config.toml
n_layer = 13
d_model = 384
n_head = 4
n_kv_head = 4
head_dim = 64
d_mlp = 1536
vocab_size = 8040
activation = "gelu"
norm = "layernorm"
norm_place = "pre"
norm_eps = 1e-05
positions = "learned"
qk_norm = true
attn_scale = 0.125
bias = "none"
tie_embeddings = true
parallel_block = true
init = "normal"
init_std_qkv = 0.0211
init_std_o = 0.00413
init_std_up = 0.0211
init_std_down = 0.00413
optimizer = "soap_variant"
lr = 0.00359
beta1 = 0.95
beta2 = 0.95
weight_decay = 0.037
lr_head = 0.00528
grad_clip = 1.0
warmup_steps = 116
schedule = "wsd"
decay_fraction = 0.567
decay_shape = "linear"
final_lr_fraction = 0.0
batch_tokens = [131072, 262144, 524288]
seq_len = 768
doc_mask = true
train_tokens = 1010000000
steps = 3997
dataset = "wikipedia_en"
Each number is 128 + 24 x the weight over its row's rms, rounded and kept within 0 to 255. Layers, rows and columns count from 0. Numbers have three digits each. The size before them is the row's rms in percent of the matrix's.

# layer 6 MLP up, 1536x384, rms 0.205, rows 670-735, columns 240-287
098:079156109128157107141149134140162138123130127159128132134160160135114156135094128108165105123120108133146085103150124205166138131179062184114165
108:128136101124119158118159133142133068105108127124161137149156111119179120109055130151112140107169146115134156131145105126115161143109095110146139
104:143098115108122147123165061172097129134153104083119142134116123088140143141124101110145163111140129152139118118132105149138116063097117137145109
093:135179141133122105135113096116136154109121134157150092141092094172107153079085134134177167143101102164178140070123117115171091103168128144076186
113:127085139142154159192134143125112115120107102121136126164154130122151146129121148118096139114144164167132087141094145146145094115107136120135175
097:171129178134112144117153168146148090160136161130098129122102147160101114155123126139138117110143116168133137137128124142143129128110153133118132
102:175119108134130129148095125105096089131153120157167158137152111078134160134171119104155105110132090126133133154084134117156131147132155135113139
103:108139112159161130154118143124130129148092132088097153122106146160116171145154096154145120144176129128123120104139098151125066166102115137105147
102:106133150122176123119127166104127111144136131096134137148139097101088117181124153155118131138142122129133132122151128122114099119091115150116149
097:111107097129167145129167116164130136128118119103116163173135096118132166123105132151181105141108116148156131138153130109158134149123124120108180
098:123143120132152125120167124140097071071136156108128123139130162084107123118178140121108087097139166144119107133160124115115157121099086087153140
100:148148125123102129147117124128183142156157113134112108104148138163183121101105109132138141124125123132080164101109120127111065151110098103106163
109:156180147098106100179152124160148122119145121147132080137085094119096115127143135116137164101163091150143114153128082153149110153119137171142175
103:154113128132121132117108111120128126125127098131116184141152146164164166139097093135140111149146145132114139126113122138192119156107160103092104
094:169148128121158116104133132165174137127129131141114139113097135137120096134130133143145101187139103165131089119091107142092147141093120110123163
102:123141130121140047092103144135114134123130114120134107167143114136128105109175133141130123146148128104084114152091158139098119163168134161111125
102:121142155119124160161158156139150128162137105140182142122111105113133116081073140128147102145135130146076123164109134109148170157085138151090122
086:132146163117102119112154120117081155116153134132130105164125101137096172110157139155120101133156106177151143093095139140158108119127111111116098
094:121144155130161125155082153151155162153129146093148166090098089162145139139102131113147147086157117110089085129148107107071125153131150135115141
107:137114159102167134110144194114110124101139125131131114118153072107149131111147110132151121070103143131130129163101137098141105114106108147147143
103:153110106165085110147114088122135100133105111149145118142132145132156115154133121139144110148137185077109145165146119129126132148078127125135128
102:145120122112142131159138048116109113196148122138149116151101108077156127103140169122165125086131111095155106167144135106062157144108145135139129
098:136105138091124127126121124152119146091145154131104088141142141133146127092155101129109119097135107137148113158111096137126095139115136113137110
090:144142150145192122069135112150154147119165069122121109079149154134091108144120111178124137141151173129134113154124127115135131118126095106132160
109:138183121151130125104115138132121107098093126146102140121109110142155180136167106117152118171121136168122158122134122127127138141127105113131159
111:109139094093105140165139118164135115080191104120131156183155168145132109124117115127130136098158138148144127134123069141127129104142131107111131
101:171116109172155129131120182109120133145109134118086136150071104097140092128114123161096129132131151116092101143120133119098169155126109131136139
108:125110159103139166175105119128127131127162175165117130158125109117175143108134125109144131148149137123115122138174087157081138142165130102119093
099:078105133143122100152117144163138135089216155080125103115156122149129109157100111134156157127124165143098085112182085132112124161118136112110133
097:135109120133089137171123096130139130138128098181121133134103151117110106130157137091111162175120127138102135153122141158114140096093109102101191
100:114140092164143118164151116133132071146131166121146146143103121125137154116132147126156090108155091135124120119128111125122063119168131178103135
100:110128149077128111122135136139163123134140093130148147128116106124135120138098096113134129129126097147094099092081147107133136112112144182111113
096:093172099099110162158149150126149159135141112130113133099115146128150120110111120128166124183159147094110148123087136134107160124141102155116096
100:122097129141146148136123119143123179129128117084167102160144169099118121131124109161114169138117140074132107120127128106124147093136132158164130
100:140128138124146068197128130152141140139095129149112114164137112142136134152145156165085120100185102116146107142128098130131123149163140106099142
108:088162134113138128152171144090124141110124199080135115103074164107107160114095114145128161117130136099129140088115115124191156126153153126163155
089:124157123128157131096130124101097110122171138158100136137155162140152163097107139136108112166115130133139161148080155123135114181124149169130111
098:127120116143149115105135164154112111107167166151124148134154134105136127135139102120110162109117171114166149122136128120100168093137156126127154
093:151123171109135140116145141154147131125121111184148129147141118101148133117130103128125070109131152119165139102114141125105108093157084104142144
102:092134128141130110116166091116117151128127124124137098170104087138145141101144071127138115098115114156145165159074155163114166122133130097094130
096:127122084147136166142139134146135132121120138103138131098154099101079113123156134184145117122122118132134107131154138132123138057113133185095085
091:121106136148119111140175143155128110154131120156121156137119127154126098162129169103163148120125128077190152111154101115111119166126132127135109
103:091119161147148175128119100123163173124113142115124144180154136131177133103118139114109087130120133157142170123163155122108140151120175098098122
097:141123130131137135153166142100111121160137143161151118125138106156131132145117098115079112132102150119128097137120102143081136145153102106079109
101:147112134188124157108148139177138105130138170111135161108130128091100139154135116115111135112124142116144139140146112108144154123098143125170126
110:144161122131126142128107143155111102173161068154090148108160171091143082127123090130114131157161121171097173149124127139152143133145139132139141
096:141161101104133163125093099070128091145103112162162161141131096126132150095110163147158093170153138167105118152119114144105144094157118153131153
112:135153122141165120172156156140136107111127145143145111114112108140121130121137122152119156112095106146104131155104146150160151131141158122128117
098:147129132171114093122131106125163102149129143098136140118132151103092131131135126140135102108161117124171141108141106092130119169130106143132110
102:119138144107126122114138074152106155175136104153168151109090168136128097138133090130135106146110136098146140134153096118126144136114133131132118
103:098105123155142155117143191114139145170141109126110103117103116152141120129128151129113118110109103190143123141123132159108128133103137156125096
100:100131107124175122124149149152107086112102130134147140143096132112079145104131076152127165134130146119132115135132123162120099099126135106099150
106:105122112107125116130115149129149136156117130101104094131096137116151165137118135140162108106156183153094096142151107125119141152108079105124137
099:134101163114093120122172086153126101126106145114163164094118116137124116105134153123138121138113130125139101118122133136144128134127142162123147
112:096161125154141136096170110128104120126154121113161139119082123157146126176162130150159122152140125166137146145105152116115140140073123138154130
102:160135163112178090137082124083125160163106172130141142108115115137150105127159157100116158150137186114156122128127118098152159109132117153152174
098:145065116139151127154160185134090136152144183157149130089180120151135110164120143106120136156121171138149152119116159142117146153061161125113082
105:115128123133184127132133138171108134109108140132184136150087120102146185121090088146109122135107140127106114116131127084116159127167090078132139
087:109124192150099164152145183132131113096139111100155119110109122106153123111135104099143098123093100106183090123123130133151124137176151109127125
101:105111136125128072122165173130159091109171093142108149074130115138141104117151101106136116147125085143124110094111085156191133147150133145140131
104:074145162099169127133147125144164072133176122157198097142110138112146133121123192117102117085157150123104078144125070154105105136134150161126156
099:148165107161145091075140161156119099094085117128094146124153119141061092099084129148095108136167114132147130121121138131108144168127110135125125
099:117132152130116110088150101119109114154152107114151138131156140148124120141121138106163137152136076114091146151070109143122156170116142140100105
095:118124143149110148147150174120136144136136167137124134138140113088140144147138102101132127114126117156107122145101082101099151120107102133163140
105:131137096141161130129152147096142094138128127119114131086179097119075129140153139132118131166158144140117133131087121134098108106103079142117144
102:122081081131135109110131133132134106122134139102093153120098139092146115141125171154155114130114090096117089119161125143170153130088088134089147
# layer 6 MLP down (transposed), 1536x384, rms 0.2, rows 670-735, columns 240-287
094:106135133141138088122084142085157094160105143105108154105116089131147112120136173141128104110121107155122122114161153125119121090137121114133120
102:134093130145127076144153130151102122099128115156138143130116138113175135111164100147097153128142177128098077084044128127123133132106102140088157
101:101092141182139136161101123129107117115148189100089167095126126118142143114166153151161143112114143126125197117114141130156154153145149105163134
093:098119152092148144149126134116105110120156105097103095142153132118112162154156137095158109122129131101093091178090126100094139135158152120147144
106:105162157139099136134130082094133103124171090151104147132103123115173118108105144158084143113133113145150144113132150125104137123190122116148132
099:132114152105090140115130132092111098112152109113169132147143102121097142160138091109125105157136164103125122128100138179133084116151096085135151
101:121148156092092103141131126134149124145143114120111137087124115112130112103172126146098105144093100129099114102141110137146167188161130124131129
110:106154118115146087132118165107072156129132127131090129139143162132122119125139157122075136103202116108093131113133131162128116091077100133112138
105:122110123140116124115147148119133134162088096185152155111120123128098155139139122136107091124083120104130099140125112168128165113138077094145067
098:106124156148157181135106134122142128132113070091105136077092140119148134127127125091153156177142116130152116110140142101110100118135157098137170
100:160151128149163078154152105099161134169122165142148114111121136114117091119132096093132142134128161151143106115126137172150135096146160128120100
104:057079176133143178115122125102106120124119107134135123127133190152144133154146136114117124160140149141067093126154119107143107137103152122107099
110:115090181124136130138141083140162110136150146089127101100143152111141101092162117107125115109143123117127136103151168142114123126186137110103138
103:137152106155137127135193158133120123155118133130138130084174136097124135119095125142114107145120103139125138136100172106117127169109150152163127
095:137118101167167126095140157114091138132118141135085165109057110125114151146159166151102114147135118142131115118106132112114123102133155140150124
103:087124125124108168137147138163146120130128132126122136149126099099139134132092148104079122110155153130125102130135124120139129145075145118153136
105:131123144157147124150128159147137141118120095124177122107108172148122164112141135121114117145160104076159085162088146111156140153146107100122084
095:115155115146101130154104181143132106128097132175111107140079161134115142085139140109139090121105091167135090148131104152102098132159140148123133
096:137090173155109104097133126148089130168098152125150134108138100138097107114143090157114169078126071155138131139157096102149124102114118167147136
109:147107156127117121110134121149142112146132151116126117141148100137130144133175126142127122180172155142116196092150146120179116164075167150138153
104:108109167153084165103138177125141123133099123137125111132079121101097130113120138139098114100128077147144097116130113122142105153145114118141134
101:142076083131110120161200124126143140114128160108103114082130154123125153082120165139144169162163120114169107096121177102083119131101099093132129
087:143138119133118120148140137120139127112121136112099128153116086141144130112110119118144142151113152140150124147121090091139158132143126104119149
092:121144099136107142112101104111127143181089136111135135076078115167141115112142147130148081156124140104170108141102141181122091106127130088120105
115:163163198151158131110078126149156139109117118134101103102108112096125168155098097141122119105130113119152088116105144120189167149127143104140103
123:150127137137140152161117156117132129125147126133162140167128126115136124148112115139125112140126130112118132147133120098126154071116206130120124
106:135127102159144117091118103143106140099089088136146156170138139129140127094131118162096124100074069158097136163124089130083113146094091154174131
093:119123119156168125108184138147160091115137136133122142110161117133139086130143138163120137142160127118175138115131157114114132145148138163094117
096:117142126129112128130117100182144139139106125154100119098094119097108127138159162118132132139105139106162146121090154133103152144129094105134096
092:100143151103143140123132150136103127134109115108131113147210101155139107104135122148091091111136100127144137106106132151123111142131102162091119
101:110101154079127124124143105139182092118137102104107119123114110103155117136144149108103120125135075143152143129142104114114139132126136135112126
104:151085112112102120159120143135120115125111114143160131125131141126158128132135085148143118165158131130154149147153100122115155145144114151119149
104:124148107100118137110108161139106132124130076141105120130132093118125101093147156122133091109121116112172108087120098128131136138163168103117134
113:128109139105128106116122095085124111097147127103094135125187158131126122102128164110166118154173178117092132121132108126126137103147104123136155
110:121163138123190128099148086092110090095130080141109142154138099120075142115111150112096132082135093158124161143070113168158114135140125117132137
119:121142100114136101144142105084100146140130134110109084075118185114066137099132093161118129147174144161139136123109104145168128140108123125137153
077:120135158123145133132094105122117196125084137149111126114126158114143117137125124112129123113155129133145085165151125153116103135125108134138112
087:133181138094108144158078113104131104131116093117120091138137102108115162108131113103131140076146131147117085122162092096057093129164113112129153
090:088150107118095153149123091089120115152115131122161098140123138103138104119111084091123102102137118110100111134101151176128095107113103121077137
106:098115099085191158126116143153181151124145179127185100148109173092137124152120112143085125098113158130155135157114126102143117126144177123109112
093:142141094102137131122170104160146171141093154131082096122131174145155075148140137141152125102133098130133152164121112135128110119093143165141099
088:149112164120109106124131142139131140129135087156141120151120152117086103174172129175139124117113175126097129137135179119111150109097117161119130
103:161140170109134120127121128150163165123147136078127156123160101098098153161160109108115115098161120138119127122086104119093161154144100092115122
103:132111137138141138132134129135127116140141150108083059126141115112094069167093099116146141149069144091152131167149154113160142133148120115129127
110:116130142082083131145104087133124127115089104154100106118137116140116140096132125094075134132119147111088138099149101083133149129111145148130120
119:096138126118136104124105138151120134117108141124094110121148132112177108145138088136108129112125128170145133091129133116137126128139124131112130
099:136107123118135123117164097090120094101153155133148106098135144136120116137152160141124127125129162124134138166133169123142132176133109115116144
088:138109144110120116150174125148109131144167135179108096093181179149137137152140175127114160129120129109149094145138162171141165151125110131140132
100:124128087146145136146104160201120145112131121111128110132137131115121178170092150120109105163093128155110118158151138122104154089116136107153129
105:097105172131111151125063114141165128144124127126106140111113126112126107139113099111134153097168120123152134135105116063117120118156154112124123
102:134134105122166157093159131130165072132136116080097151126129122145102177167085139174082116097174113144121126140104142105167107138163115145159127
095:158139116105118158131140129099168113093125107125125109117133150122125158095153114116149121072087105100096128130114079090171152103123119120155124
108:143141147110164106164091139145104117103125134112137137153110188104102167074101123143117141107124127127122168109138151118082107154129073139102112
103:124090134135135133077149082157107118134153108085139137147167114093098117156153115156128107129122145119110110139092153150179111159124131151177143
112:161138154131118142072130143146142137136134121137116118155101163144158087111141159119130141136105093116149108126121191111192166129136064126186120
105:122122184130130124159080145104125111109134111098125127104140130127119117103131148103102135131141125156106171121143133124093153117169115102166120
092:121109124125119118142158145162099126118116117130102125154113104086153149106121134110067156112098125158116065149124149122167148137155089140118138
106:114111157134175148090101104147113116107126116139137113107103121108105138128144084115153133152148090105107142180150141113125145122124087120134144
103:086140135157138135103136090136133101108113098117077113110146128156135117134129146133119137152154088127133160139101148123135103105086091087108169
088:101119131110150133116112095104154091132115149146159116119082163146166162145107132135100120159152145142138109112145142078069131147118143120149138
104:194108101078118110148164089106114153095142114096147126113121114152103125069142147122100155136124113135136124115169116136128153126119133117167152
100:104121097094141087105125180137110106115117125123162143133132150120114112196132121120160135152144123128124132108136095145108153124125137189105170
099:131131105116129105123186147109101159099139108125120091144092107092125138163112147170132106136195118099104105161150115137081140150145106188095173
098:147112135154128143179126106116162120153090090136109157108150124153182153112181104087098148138130141158118125084138115121120086162136128147102139
112:134100111062119125091163156144120110081131116130117126105135147120100116138154156142090121111123178137100128155097147125123106151131142135096084
101:137121124133163109148140110150148118114148160122156084115126146132103160128152118095131136155083123143143135134123138104125135157199120134142122